python train.py --num_hidden_layers=16 --hidden_size=320 --num_attention_heads=8 --num_key_value_heads=8 --head_dim=32 --intermediate_size=1920 --vocab_size=8192 --hidden_act="tanh_gelu" --norm="layernorm" --norm_place="pre" --norm_eps=1e-06 --positions="learned" --qk_norm=false --attn_scale=0.177 --bias="all" --tie_word_embeddings=true --parallel_block=false --extras=["capped logits"] --init="normal" --init_std_qkv=0.025 --init_std_o=0.00441 --init_std_up=0.025 --init_std_down=0.00441 --optimizer="soap_variant" --learning_rate=0.00283 --lr_mult_qkv=0.5 --beta1=0.95 --beta2=0.99 --lr_head=0.012 --max_grad_norm=1.0 --warmup_steps=200 --schedule="cos" --final_lr_fraction=0.03 --batch_tokens=[65536, 131072, 262144] --max_seq_len=384 --doc_mask=true --train_tokens=501900000 --max_steps=3983 --dataset="wikipedia_en"
Each number is 128 + 32 x the weight over its row's rms, rounded and kept within 0 to 255. Layers, rows and columns count from 0. The size above them is the row's rms in percent of the matrix's.

# layer 12 MLP up, 1920x320, rms 0.104, rows 1390-1432, columns 0-79
size [105  96 102 102 108 100  99 101 100  99  95 103 101  97 104 100  99  97  93  99  98  94 102  96  96 100 102  94 104  96  93 100 103 109  97 102  95  94 106 102 101  98 102]
[[138 134 163 156 176  47 119  90 150 166 123 154 146 150 128 150 138 147 145 125 131 140  93 140  87 225 128 172 168 156 117 115 146 141 184 122 101  84 128 138 133 142 130 199 169 128  79  82  99 180 116  91 152 123 102 128 123 126 101  97  93 140 108 150 100 188 158 163  91 103 122 122 175 148 102 163 147  99 127 134]
 [ 88 146 188  97 159 166 110 108 145 147 115 106 198 163 123 178 152 109 135 124 154 167 130  80 105 209 174  97 134 165 128 143  59 151 111 106  57 134 125 102 108  87 167 120 152 104 130 108 102 122 158 143 134 201 123 136 122  97 126  78 133 134 144 101 166  84 158 104  71  86 167 105 139 114 120 143 107 105  99 153]
 [191 154 205 123  95  97 104 152  61 170 140  65 112 141 151  95 150 150 100 132 129 174 103 121 162 182 189  86 139 125 135 200  91 107 118 127 132 138  85 151 141 173  80 160 133 153 166 112 154 115 160  86 106 128  99 163  95  88 162 160 137 123 133 125 129 119 206 152 130 103  92 118 117 109  93  91 165 105 119 163]
 [163 242  83  76 223 139 116 114 104 107  87  89 113  97 137 156 120  83 110 143 144  78  98 107 197 123  92 151 111 139 106 111 138  98 145  70 151 140 137 125 101  79 159 146 108 121 120 139 111 148  73  98 166 143 168 115 162 148  97 141 123 106 116  48 110 154 166 125 177 156 111 169 135 168 142 136 146 142 192  84]
 [136  94 166 134  67 184 166 152 140 135 128 138 146  95 116 152 134 171 100 154 109 130 158 100 126  98  86  96 124 126  84 134 196  95  91 197 150  75 130 155 128 133 180 119 146 142 140 131 113 168 158  97 112 167 120 139 131  76  52 148 137 129 188  66 118  66 137  94 132 136  90 133 153 173 143 181  98 122  83 140]
 [144 182  83 188 157 213  80 101  99 172 129 189  68 109 135 106 148 188 126 171  95  96 173 127 130 162 119 161 135 147 124 108 155  95 152  87 181 103 104 119 134 130 149  67 114 115 158 103 142 115 104  72 139 146 127 114  81 183 177 133 105 136 152 135 135 117 166 146 104 100 141  84  80 133 161 180 165 141 104 128]
 [105 188 182 106 154 153  10 164 170 184 129 143  88  63  93 140 123 107 138 107  85 104 182 157 113 125 111 105 182 125 132 125 135 101 154 139 137 112 122 164 130 149 137 107 140 129 148 125 128 163 124 110 126 119 141 121 103 116 176  77  89 126 123 124 166 192 162  97 129 148  75 131 118 125 169 101 143 140 118 120]
 [ 98 114 139  86 133 160 119 120 162 146 139 174 193 162  80 154 119 155 130  50 155 101 133 122 154 154 134 167 121 147 156 151 181 115 173 189 150 158  89 109 133 136 144  90 139 147 185 115 144 127 111  94 107 116 118 148 109 125 116 102 159 117 153 119 113 143 188  73 107 114  52 146 137 115 128  70 171 162 112  82]
 [117 144 110 121 149 100 113 110 143 139 136 130 129 165 123  88 155 185 133 152 157 133 100 186 115  71 142 105 183 149 119 184 142 168 156 152 145  97 138 146  74 191  86  64 172 160 127 115  92  67 101  95 113 139  83  51  82  80 126  92 110 101 114  91 137 138 144 180 149 126 134 145 108 151 135 173 138 176  87 107]
 [123 119 144 167 155 128 163 147 165 143 164 167 142 121  99  85 109 103 129 155 155 139 131 112 167 141  90  91 147  46 165  83 148 153 140 115 157 128 117 116 110 170  93 125 184 125 114 132 176 106 145 111 163 111 159 143 136 210 153 165  64 105 130 143 105 151 138 158 139  68  92 153 142 158 144 199 116  94 133 184]
 [109 129 106 154 199 141 105 106  93 126 200 119 143  96  88  88 119 157 103 174 106  58  70 212 136 121  99  88 153  97 127 161 125  99 125  87 126 156 143  78 145 129 106  79 147 128 211 140 138 141 118  99 137 156 165 109  96 127 152 152 155 108  90  95 166  61 159 108 181 106  72 152 113 133  94 135 142 115 144 156]
 [132 105  99 149 112 164 117  78 126 116 183 107 112  84 121 107 100 104 133 112 165 111 120 137 127  60 100 100 133 138  98 124 157 117  78 107 170 138 154  98 193  60 193  81 113 136  90 135 115  77 165 127 143 183 141 137 157  94 144  84 117 172 109 107  49  95 115 158 141 125 121 110  45 171 122 131 197 188 146 112]
 [129 129 105 128 142 162 190 169 134  93 179 141 137 112 100 169 148 134 115 139 117  66 119 108 145  90 158 125 161 116  87 151 171 158 164  87 116 135 161 117 134 175 172 150  93 169 127 121 156  85 138 138 158  98 122 133 150 157 137 129 122  77 140 118 161 111 163 139 178 134 151 111 147 100 178 106 166  70  99 152]
 [147 137 152 156 135 108 125 143 170 145 131 146  66 100 137 120  95 141 150 151 203 105 149  94 120  96 171 166  96 121 116 125 110  80  90 159 115 153 156 149 104 104 171 150  53 109  99 128 115  54 103 141 123 140 182 107 178 191 147 170 131 141  96 125  95 128 135 148  97  95 143 176 123 171 147 124  99 123 153 132]
 [ 92 106  72 152 184 124  95 128 154 122 173 112 130 120 174 106 122 129 135 102 119 153 166 186 146 121 149 151  81  80 163 116 194 123  99  72 148 139 125 125 142 126 169 192 131  84  95 116 168 130 103 145 156  74  93 134 158 177 127  66 110  53  80  96 138 124  93 180 147 149 112 184 124  67 109 115 161 170  75  81]
 [ 99 100 160 164 123 147 124  89 141 167 110 116 142 190 149  91 125 150 153  68 108  97 113 145  98 168 112 149 138  92 175 112 121 116 162  91 187  91 135 110 157 210 143 107 140  99 148 183 132 111 140  73 107  69 130 153 125 136 126 126 106 140 141 150 100 137  99  72 108  98  49 108 138 113 152 123 160 122 150 106]
 [158 148 107  62 122 128 132  90 107 154 135 109 119 165 109 106 183 134 131 191  43 111 144 102 117  93 118 149  71 109 183 152 117 117 140 137 121 173 125 117 119 131 148 146  87 127 118 110 129 117  99  73 159 121  83 151  99 126 115 169 118 114  95 138  75 135 159 159 142 132 142 142 135  97 153  93 165 108 101  93]
 [135 167 108 136 127 121  90 150 118 136 109 122 115  94  97 113  84  79 148  99 151 102 143 136 144 171  97 144 123 153  84 151 129 159 119 136 158 151 170  99 102  90 119 105 168  76  98 132 102  72  31  71  92 129 183  89 150 153 125 112 145 113 118  55  83 138 158 124 181 110 116 156 118 139 150  77 139 138 106 100]
 [186 164 125 143  92  64 101 113  92 110  91 139 119  67 172  76 177 124 164 144 121 120 150 116  79 164 104 172 101 172 112 121 124 123 133 107 121 120 128 140 161  62 109 120 177  95  98 176 159 128 102 141  94 162 137 136 120 125 199 155 115 132 220 174 114 140  17  95 105  69 154 146 139 177 117 132 134 126 154 126]
 [120  99 149 108  97 149 159 138 143  77 164 152 171 120 140 128 132 157 135 193 153  59  99 141  75 166 130 145 158 119 148 139 130 116 112  61 146  53 150  71 127 114 137 154  90 116 125  68 135  89 168 141 183 151  75 116 138 140 179 119 159 109 132 158 159 123 114 149 125 144 120 157 123 108 179 116 148 122 132 152]
 [108 124 149  94 158 176 134 150 154 105  91 145 141  78 117 158 112 117 120 118 146 100 104  94 116 145 103 119 140 122 132 186 168 141 159 181 119 102 136 111 125 119  93 111 165 121 143 185 138 109 141 126 131 132 131 104 124  94 142  87 136  87 128 128 132  84 138 118 123 150  60 141 114 175  55 165 141 107 156 146]
 [128 110 106 145 123 156 112 137 200 131 183  84 154 107 102 124 102 132 118 147 117 146  75  88  71 160  99 151 112 178 194 192  82 135 150 137  95 140 136 141  73 152 119 160  87  92 137  76  88 127 134 109 141 181 134 167  92 136 170 169 132 156 104 122 113 126  65 133 152 118 110 125 120 152  99 152 156 161 127  88]
 [111 117 178 143 107 134 143 212 173  88  90 139 133 165  93  74  80 102 101 158 111 125 185 170 107 107 142  77 117 120 101 125 138 171 188 165 103  95 150 141 135 135 135 152 175 112 166 177 198 140 118 148 121 203 168  94 135 187 109 184  70 153  92  48 115  68 145 104 113 133 130 148 174 167 174 119 114  89 158 118]
 [ 87 104 125 127  43 155 113 187 120 145 130 188  92 179 112 126 153 186 113 110 127 128 153  49 133 162 148 149 170 143  98 145 121 196 177  98  88 116 132 140 140 168 167 148 119 136 175 116 120  66 122 109 136 153 173  75 101 169 162  71  90 108 100  78 148 143 129 142 152 168 126  74 157 119 186 122 139 168 114 149]
 [112 187 145 134 158 174 172 100 145 178 125 133 124  98 117 145 202 101 106 147 131 134  93 123 129  96 155  93 138  87 107 141 110 105 108  82  96 113 168 153 153  83 153 153 147 101 160  82 157 160 165  97 123 167 148 105 149 106  77 170 142 100 111  93 147 110 117 127 219 144 164 166 164  94  95 129 102 170 119 105]
 [147 121  96 102 102 125  60 106 124 132 163 142  67 158 114 166 121 131 125 107 134 151 114 120 124 130 141 128 185  71 121 138 153 102  99 116 187 164  29 137 114 152 176 155 124 172 204 140 101 193 173 166 138 173 167  74  84 124 186 109 156 127 184 145 110 120 105 132 114  91 129 133 134 117 109  86 134 178 107 141]
 [182  68 162 109 128 132  96 103 134 121  80 122 140 146 163 101 105 116 165 128 166  59 127  81 105 156 115 175 163 148 104 126 121 107  41 165 117 143 127 155 127 128 152 145 170 155 159 149 121 100  95 123 160 150  92 113  96 111 142 141 145 161 112 110 108 143 112 120 140  87 183 138 122 162 109 133  73 162 146 127]
 [152 140  95 106 140 150  87 156  95 178 130 133 119 115 120 124 108 119 141  81 130  97 124 157  81 159 136 151  72 115  75 138 124 109 101 131 130 223 151  56 141 137 172 160 150 103 174 109 142 158 115  86 132 159 134 155 104 240 131 104 105 112 121  83 131 126 115 164 123 119 124  90 106 114 177 180 128  61 102 131]
 [155  84 155 178 110 166  84 139 118 125  74  99 142 136 138 146 194 131 162 105 173 154  82  86 137 118 152 153  83 138 121 123  31  92 123 153 144  65  97  88 169 123  31 138  90 116 178 149 103 137  96  83  97 114 156 111 125 174 155 114 137 101  89 186 145 103 133 180 132 126 157 139  67  97 121 158  97 160 128 134]
 [121  86 184 171  93 125 191 102 169  78 134 121 190 150 113 140 156 117 113 134 121  98  82 157 123  89 109 147 132  47  99 116 138 186 171 141 187  70 201 155 102  65 203 144 160 128 106 127 129 123 179 117 144 147  87  97  84 154 152  79 122 109  95 142 175 158 123 130 128 114 141 109 148  85 128 130 176 158  49 137]
 [107 156 118 157  85 154 123 139  59 109 121 121 174 126 147 147 112 130 101 107 119 142 126 117 140 161 145 145  50 141 137 142 148 182 110 105 107 212 123  96  61 166  81 100 107  96 111  99 175 102 106 118 170 172  97 236 127 157 126 148 176  94 139 135 108  97 141 119  81  92  78 136 159  97  95  98 151 168 128  44]
 [156 136 154 124 107 160  74 171  81 140 147 140 137 112  46 108 129 119 119 124 134 152 186 174  94 190 149 167  94 131 157 130  89 141 109 124 152 135 130 122  85 154 100 103 197 131 152 174 128 130  56 122 145 129  95  49 110 115 118 106 138  89  93 118 118 103 124 153  82 107 165 170  91 143 150  64  94 151 121  47]
 [108 152 185 139  99 128 138 166  90 160 150  78 109 187 155 138 128 107  75 160  92 105 142 170 117  92 104 154 132 116 175 139 137 170 152 153  71 106  59  64  90 187 123 169 145 147 135 107 140  93 155 109 135 116 123 156 159 195 124 135 133 102 154 147  78 154 216  87 127 115 113 102  98 157 133 121 160 158 180 137]
 [163 172 157  50 111 108 148 127 153  94 109 117 121 165 115 148  90 105  89 185  73 134 111  88 105  69 113 109  90 123 117 150 171  97 159 125 148 111 105 103 140 100 194 185  67 106 135 142 123 126 163 174 163 170 126 142 167 175 124 127  79  98  76 163  97 138 118 143 154 124 135 141 150 160 130 147 151 160 126  80]
 [ 62 140 144 110 164 110 135 168 155 111  70 116 130 135 143 192 147  77 137 111 155  72  69  82 150 112 125 150 138 147 164 141 133  85 130 138 118 139 199 165  85 131 146 145 114 127 171 120 161 141 152  87 146 107 136  83  85 143 167 134 119  86 111 105 158 131 141 120 139 150 140 156 179 149  70 151 103 140 213 106]
 [107 117 122 183 161 108 139 168 130 183 153 137 109 128 173 111 153 159  82  65 130 122 186 228  55  91 150 165 158 131 144 141 166 111 178 133 171 125 144 129 126  81 136 146 124 128 143 141 119 151  95 149 148 166 118  86 140 185 136 127  51  29  90 162 130 124  96 198 156  61 110  56  99 133 106 141  79 124 164 137]
 [159 105 105 142 136 133  66 166  69 146 143 145  79 165 206 125 136 152 152 135 121 103 170 157 151 110 138 126 126 135 122 138 104  67 146 120 169  94 134 147 133 171  88 153 123 151 153 128 123 121 168  96 129 167 122  86 108  94 160 175 146 139 150 142 141 118 138 112 120 188 187 163 132 140 177 140 148 106 160 131]
 [112  99 149  88 163 199 118 133 120 126 147  81  68 152 129  95 159 161 158 115 103  85 194 156 197 127 119  95 136 115  93 107 109 122 160 115 149 151 139 110 122  79 153 143 143 107 127 190 131 145 136  92 102 155 185 185 126 158 119 153 141 125  95 158 148 113 124 143 157 129 127  81 131 140 144 140 122 128 129 156]
 [101  98 162 167 186 202 110  73 107 134  93  62 136 160  93 132 127 142 187 169 151 123 198 109 164 166 128  94 107 108 135 100 180  94  85 112 100 152 131 108 105 136 160 153 116 176 113 118 133 167 104 130 136 107 143 161  98 134 137 149 126 155 120 146 138 102 118 138 146 166 146 102  81 131 167 114  73 164 133  99]
 [182 191  99  75  77 136 148 112 121 134 139 108 137 160  68 107 111 156 103  95 143 109  82 108 131 128 110 169 134 109 169  90 122 105 106 152 127 126  99 204 174 132  60  82 118 121 134  98  95 119  90 153 122  82 124 168 105 161 101 104 116 142  99 136  56 110 159 112  82 106 120 117 161  85 134 134 159 148 133 135]
 [ 77 133 208  74 125 114 125 122  63 161 234  50  89 188 145 122 101 158 103 125 126 140 150 112 116 147 120 146  80 113 144 152 147 140 123 138 166 119 115 105  99 128  78  79 157 160 141 152 181 105 106 150 150 121 116 177  85 165 122 143 152  98 143 100 163 120 110  88 156 143 122 101 147 166 139 124 190 115  99  93]
 [158 120 174 124 136 171 113 192 168  77 123 142 133 128 176 121  98 144  86 162 147 192 176 128 113  95 114 130 114 138  89 137 154 112 146 159 146 129 118 103 149 105 154 163 190 137  50 130 164 132  58 110 188 145  89  76 109 174  94 170 100 150 112 141 106 128 126 146 121 106 143  70 143 132 157  99 155 139 108 124]
 [105 103 130 137 132 108  99 106 139 149 172  81 148 115 103 115 128 196 110  91 113 130 161 122 135  90  87 193 139 162 133 185 106 146 145 109 125  81 139 100 134 148 125 181  71 145 146 110 115 111 183 144 162 163  97 108 102 141 142 131 152  53 106 140 141 163 173 119 112  96 124 136 144  83 122 193 108  82 127 141]]
# layer 12 MLP down (transposed), 1920x320, rms 0.115, rows 1390-1431, columns 0-79
size [107  94 102 102 103  96 104  91 100  94  95 106 101 101 106  96 100 103  99  93 108  95 103 104  93 115  98 100 107 104  97 100 106 109  99 108  91  93 106 112  93  96]
[[ 91 208 130 122 169 101 155  81  73 103 124 138  78 127 141 148 129 126 153 156 119  80 168 116 120 154 122 127 100 138 160 140 120 167 182 130  91 134 109 143 163 100 143 165 115 105 155 173 103 134 160 120 179 135 161 101 119  65 186 132 139 148 184 138  73 107 121 139 128 158 109 149 131 120 171 149 117 141 121 162]
 [ 99 121  97 129  82 132  83 195  96 108 126 191 156  70 178 117 113 138 101 100 106 147 145 142 107 192 121 169 129 151 116 112 131 147 125 105 100 117 133 146 149  85  82 117 167  77 144 153 105  98 137 107  56  87 160 134 157 124 138 115 130 125 174 123  40 109 101  95 135 122 152 131 134 172 122 132 114 128 142  63]
 [122 110 130 113 113 139 133 161 166 123 126 137 115  88 149 127 132 142  65  54 175 139 162 106  74 122  81 181  45 133 114  72 122  87 114 164  80 130 142 126 118 101 123 126 155 100  91 104 147 175 158 101 119 100 146 133 174 177 171 108 162 136 148 177 118 134 121 161  97 104 143 103 119 119 176 166 140 124 127 135]
 [143 132 102 173 144 105  96 126 160  49 157 157 136 133 138 138 118 229 103 120 117 134 166  65 126 136 141 117 109 104  97 120  88 132 147 156  66 119 130 122 124 138 137 115 168 143 143 130 112 142 131 147 158 163 138 145 135 112 130 102 122  98 151 119 148  93  94 134  90 127 115 100 102 165 171 146 177 120 176 109]
 [135 127 104 138 121 168  97 171 163 104 131 140 107 130  76 108  72 143 126 114 143 115 120 148 153  94  72 121 147  87 134 149 117 139  98 144  66 107  95 165 116 166  85 191 131 127 167 120 134  90  92 152 139  83 119 106  90 104 143  88 112 160 154 112 124  99 125 120 151 119 109 101 104 107 137 136 131 110 113 165]
 [140 110  51 142 182 129 129 154  36 124  99 140 134 181  62  71 166 138 178 163 176  98 124 179 139 115 113 165  96 146 151 114 122 130 122 121  93 143 145 105 143 120 131 150 166 147 184 191  89 137 128 167 137 135 115  98 159 158 161 128 119 132 148 107 111 163 181 173 175 128 100 180 142 127 112 162 129  89  76  37]
 [199 146 109  99 145 108 150 152  33 112 136 137 140 143 151 153 126 175 141  60 130 160 105 150  86 134 163  95 106  68 203  76 125  96 151 172 133  94 139  87 179 132  80 123 117 156 139 178 111 115 135 122 150 137 174 132 167 109 155 156  76 140 111 149 104  89 179  91 147 107  74  81 171  85 127 140  94 130 140 176]
 [117 131 159 138  68  53 128 159 106 110 143 135 105  98 145 144 178 193 104 100 108 164 162 175  70 114 169 132  93 147 119 165 129 161 158 152  96  96 103 127 141 133 101 128 149 101 129 212 126  87 127 146 193 161 134 105  91 194 189  79 138 159 144 110 115 108 122  93 135 160 158 217 147 136 122  62 121 108 147 106]
 [199  95 190 127 143 129 136 178 110 121  92  78 181 154 125 133 176 151  60 131 137  64 125 187 171 187 124 141 134 132 104 125 150 102 188 122 142 152 165 157  98  60  89 112 133 104 132 102 143 170 113 160 102 122 114 153 133 188 127  75 139 113  91 144 109  93 117 145 174  87 158 160 156 128 123  91  82  94  93 149]
 [161 139 148 158  86 146 121 140 153 137 109 119 135  44 101 125  82 125  93 109 193 170 145 126 175 124 136 147  97 100 122 193 109  63 167  93 101 132 116 183 178 140 154 108 124 133 151 112 140  80 100  93 111  83 143 133  93 123 121 168 119 150 111 120 135 136 151 156 127 106 166 116 111  88 206 102 201 190  78  89]
 [ 81 163 176 152 167 180 107 139  86 137  71 159 182 123 101 116 110 115 136 128 125 189 134 131  92 140 119 113  91 124 126 180 128 189 163 142 112 135 117 152 127 103 113 119 138 111 116 139 158 133 170 113  75  91 125  84 104 108 164 134 126 145 147 153 105 173 149 193 119 122 115 133 107 146 141 103 147 169 149 112]
 [180 136 160 131 146 169 167 139 137 135  88 103 185 109 168 142 146  98 193  67 132 136 131 145 185 139 108 146 121 138 125 116 198  90 111  86 158 134 182  83  87  69 125  76  71 169 171 141 162 123 166 127 156 107 133  85  90 141 126  96  90 140 113 103 118 114 125 133 111 118 147 150 138 140 157 105 129 122 154  99]
 [108 135 131 112  96 166 124 146 102 141 106 137  68 183  85 143 175 112 131  80 168 173 194 152 146 127 123 157 121 128  85  86 121 142 112 122 149 141 164 148  96  99 133  66 150 108 163 131  90  95  84  91  98 146  33 127  98 114 115 126 112 151 177 169 144 130 113 108 132 124 142 129 154 122  71 162 108 132 150 135]
 [147 104 137 161 164 117 171 117 126  99 146 119 131 109 124 154 183 170 124 105 157 103 120 165  98 115 110  68 108 166 136  97 145 126  92 134 111 171 128 110 112 202 142 176 138 182 186 105 114 149 106 127 177 144 108 170 141 147 142 123 165  74 146 112 151 116 107 145  70 160 127 179 127 132  98 134 124 150 141 151]
 [136 140 141 133  77 104 112 104 118  99 194 137 179 149  97 122 141  87 110 142 157  62  67  69 182 107 133 155 131 191 126 107 159 134 151 157 120 115 151 144 177 149 123 102 116 191 110  81 112 179 132 143 138  97 126 138 108 126 109  78 139 151 112 107  68 142 122 132 115 128 148  99 147 147 101 115 113 118 108 119]
 [145 127 119 155 119 146  78 123 153 143 169  92 150 102 201 111 106 135  98 138 127 178  94 132 167 107 162 167 133 125 106 114  78 126 117 184 133 119 125  89 176  97  92 106 173 121  88  87  51 101  65 124  37 164 135  71 126 220 106 130 126 151 112 174 150 127 119 119 101 109 109 116 138  94 157 110 158  81 148 111]
 [ 93 161 154 122  82 147 168 111 168 107 170  75 109  89  86 130 155 151 133  93  94 111  53  90 107 129 120 108  99 104 119 165 100 113 112 144 126 184 148 148 163  56 192  84 130 139  52 142 117 175 110 155  66 119 149 117 172 116 124 158 157 122 170 149 138 153 144 106 101 126 107 167 161 104 118 210 219 134 116 157]
 [178 153 133 113 139  53 160 128 124 182 129 139 164 185 130 149 196 130 124 142 201  89 145 122 128 110 147  91 110  85 141 107 129 146 140 109 124  54 121 120 112 132  66 150  91  99 107 155 139  95  96 237  92  98 118 110 132  89 127 107  81 152 110 104  85 173 149 166 135 113 148 133 189 164 143  95 132  35  92 114]
 [131 120 161  70  91 126  91 186 148 156  99 136 145 122  88 145 104 173  56 103 139 126 110 133 113  71 118 110 103 143 144 151  97  94 147 181 148 120 131 106  71 133 123 146  99 138 110  76 132 147 116  95 132 121 169 173 138 106  85 130 178 115 120 108 132 136 143 148 104 126  73  91 120 152 114 196 149 132 116  44]
 [137 231 164 154  92 110 111 125 138 159 108 102  58 124 166 164  95 117 180 137 104  83 141 160 115 133 151 101  88  89 105 160 155 111 107 144 139 185  73 144 101 103 134 151 140 104 138 150  82 102 168 131  90 102 184 154  91 151 137 140 127  91  49  79 168 209  29 114 129 156 102 183 167 137  91  84 117  66 110  88]
 [152 137 127 169 143  55 131  82 102 126 133 165 159  71 143 105  96 156 143 122 168  98 163  27 111 113 117 133 156  33 131 172  30 100 167 133 160 134  76  96  86 145 128 148 115 124 130 107 169 114 108 135 117 108 125 154 115 136 173 180 112 112  75  79  95 102 120 162 128 142 154  97 146 180 203 116  96 130  72 119]
 [112  95 171 123 161 101 153 136  58 159 210 158 110 180 144 146 157 111 127 131 102 128 158 127 124 107 119 113 134 102 147 109 153  89 174  89 172 139 101 113 165 132  93 120 130 148 114 159 133 150 113 175 134  80 146 134  71 113 146 126 141 148  79 181 162 108 125 123 107 136 178 139 136 105 113 133 119 113  85 141]
 [135 133 106 118 121 112 179 120 103 156 162 135 121 151 138 148 106 170 168 208 185 146 117 145 181 150 125 106  70 144 110 108  83 121 143 113 135 181 130  66 147 100 121 145 171 188 116 140 175 136 138 169 189  93 129 135 150  83  90 125 110 110 126 122 134  95 180 111 132 169 153  82 121 146 159 146 149 151 143 183]
 [161  59  62 110 161 145 112  85 177 108 118 219 122 161 116 135 102 136 136 151 100 170  92  96 177 147 116 145 139 150 109  96  90 161 155 128 122 131  43 173 116 175 104 150 156 104 161 118 143 149  89 138 153 148  87 206 110 108 143 105 145  59 133 167  76 160 118 106 119 120 103 168  91 131 144  94 109 105  65 151]
 [134 171 172 108  63  77  96 141 121 116 107  88 152  68 177 127 106 126 124 133 143 170 161 162 154 108  88 176 120  81 141 152 132 142 160 122 166 147 146 158 110 110 152 101  89 117 155 164 114 124 137 147 134 164 123 128 136 153 128 131 131 130 137 112 144 159 159 184 133  81  86 121 111 160 127 149 138 115  93 141]
 [182 123 179 144 134  93 149 163  99 133 158 116 127 136 115 115 128 154 109 104 140  96  49  85 178 132 151 161 111 136 157  39 136 115  94 126  73 191 136 146 171  72 121  94 136 150 108 159 134 168 132  94  96 142 126 176 181 138 114 101 130 155  78 199 146 110 104 169  77  59 182  98  78 141 140 161 120 122 115  82]
 [102 163  77 136 101 143  75 106 155 111  93 138 109 165 168 117  74 169 100  95 145 148 143 152 137 145  79 141 173 171 101  74 188 181  95  92 112  82 120 104 108 118 158 165  91 179  90 160 177 141 154 133 127 109 165 174 104 109 162 118 155 132 165 155 132  97 116 106 178 163  55  99 166 156  95 100 117 135 137 153]
 [130 136 120 161 133 167 172 188 104 113 147 121 128 209 136 136  81 152 107  69 124 136 131 129 101 121  80  78 149 109 112 169  84 185 109 115 153  25 133 139 103 114  82 112 160 130 143 148 109 150 158 149 123 106 175 135 153  92 152 131 172 165  77 107 102  50 165 151 122 132 154  96 104 116 110 180 142 121 115 219]
 [140 151 135 117  99 137 113 142 155 174 111 122 145 118 104  57 184 134 132 158 109 106 114  73 125 133  79 161 146 167 125  97  56  55 136 170 114 139 114 175 130 167 168 121 126 113 146 126 177  97  92 102 116 119 120 103 111 126 107  93 153  93 127  82 128 150 121 130  82 151 183 177 170 155  54  53 141 133 119 117]
 [119 179 183 171 120 125 124 126 165  72  64  84 118  90 118 124 124 130 110  95 145  83 138 118  97 114 126  65 143 102 141  88 129 170 171 130  50  60 132 133 153 154 165 122 120 188 136 122 115 144 171 176 200 137 147 109 179 104 121 108 167 124 117 157 133 171 126 169 159 102 136 136 107  82 159 160  96 113 150 171]
 [152 113 152 148 142  92 142 181 215  61 142 166 147 150  95  80 122 154 105 133 135 151 148 115 157  95 115 175 152 124 136  99  70  79  84 120 123 100 172 154 110 138 127 138 159  73  75 117  95 110 155  74 135 145 183 168 123 146 158  54 155 161  90 102 141 101  98 170 101 150 121 184 128 118 116 147 196 171 185 183]
 [156 138 139 147 187 137 107  67 138 148 146  91 101  90 118 118 161 107 158 117 128 150 125 124  90  94 111  82 113 150 147 121 124 147 114 105 140 185 155 152 193  99 199 154 173 111 110 139 180 159 156  61 152  94 163 116 142 132 120 125 106 157 141 112 141 113  83 122  62 175 112 137 122 120 109 130  98 150 135 131]
 [ 98 131 141 171 126 146 149 138 176 143  81 182 154 126  96 123 151 166 108 137 119 110 144 142 108  89  89 151 110 104 120 201 182 109 128 180 175 111 162 199 156 107 117 114  67  97 163 131 125 155 131 137 106 139 126 140 129  88 180 159 135 230  97  95  93 118 107 119 128 139 148 128 148 220 143 170 133 116 113 185]
 [181 175  84 142 156 158 148 172 157 185 117 142  44 116 143 120  99 121 140 134 159 155 125  99 151 121 156 139 151 103 136 125 168 115 154 173 136 133 129 154 135  89 141 119 123 139 114 123 119 133 118  85 180 136 153 102 123  92 109 125  69 138 186  82 121 190  96 146 106 160 132  82 124 148 130 132 178 107 132 151]
 [175 145 113  90 113 133 105 109 115 117 130  92 101  89 131 123 146  98 103  94 128  56 153 116 118 152 160 115 110 167 135 112 152 229 108 132 169 129 155 122 173 135  61 148 126 137 213 177 152 127 108 118 122 189 130 131 165 181 113 143 125 146 180  81 153 133 136 127 172 125 168 122  74 144 151 165 228 148  80  99]
 [105 215 109 221 145 126  65 148 158 119 141 189  76 114  78 171 151 119 176 133  96 135 135 114 173 122 106  96 116 136 140 142 140 122 100 114 147 125 152 103 139 169 113 158 115  69 192 107 140 136 170 180 187 103  92 148 112  72 149 150 123 116 153 118 161 153 102 191 151 119 102 124 154 131 127 159  99 148 147  96]
 [143  96 124 137 162 132 155 164  65 114 112 149 127 163  78 105 127 137 164  50 108 139 109 139 110 191 122 102 111  92  95 211 139 139  63  95  77  98 154 132 197 117 147 150 113 154 152 127 135 101 100 175  56  94 117 163 152 151  98  68  59 109 179 101 139  76 150  99  94  58 162  98 116  99 147 133 122 122 144 169]
 [169  86 145 136 128  97 174 153 113 122 129 134  98 108 103 119 122 106 104 152 184 182 144 149 150  78 171 146 117  92 147  88 191 102 131  58 128  82 149 166 102 196 186 182 150 206 167 156 117 163 150 188 125 143 150 106 188 116  93 154 119 121 127 133  56 118 107 181  76 165 104 165 168 165 142 143 126 100 105 160]
 [197 179  83 135 124 149 132 156  88 146  53  88 102 123 153 127 144 145 123 174 174 161  98 103 118 179  68 138  88 138 101 148 118 173 174  85 142 104  63 111 152 136 141  83 139  62 122  93  86 142 142 155 140 198  59 121 107 129 127 162 173 158 112 153  76 114  77 147 111 101 174 164 130 160 117 167 147 139  88 135]
 [ 88 104  89 106 108 114  73 113 165 118 118 114 110  93 148 183  93  64 104  97 177 143 177  78 129 155 205  88 135 107 129 165 118 152 126 128 128 107 129 157 110 144 151 173 117 134  77 147 149 139  68 153 122 126 101 155 169 165 128 145 104 124 111 120 143 118 108  55 128 106 133 136 119 135 173  91 150  89  87 121]
 [112 150 118  73 121 109 120 111 112  79  78 159 127 128  83  97 178  73 104 174 109 121 167 165 148 156 147 158 156 138 105 147 128 178 133  78  94 127 118 151 119 122 110 119 101 116 146  88 134 145 149 136 127  86 154  93  97 133 145 159 178 145 157 157  88 124 150  76 129 171 193 153 135 140 109  99  71 128 108  76]
 [192 100 143 102 155  80 133  54 155  94 114 102 110 110 139 208 135 105  99 130 186 120 163 119 159 118  58 161 169  94 135 169  63 150 138  94 169 137 165 150 106 159 104 169 120  93 115 156 166 186 150 113 149 126  91 113 141 104 158 130 122 112 151 142 129 149 161 171 161 175 123 104 138 123 175 105  76 115 168 149]]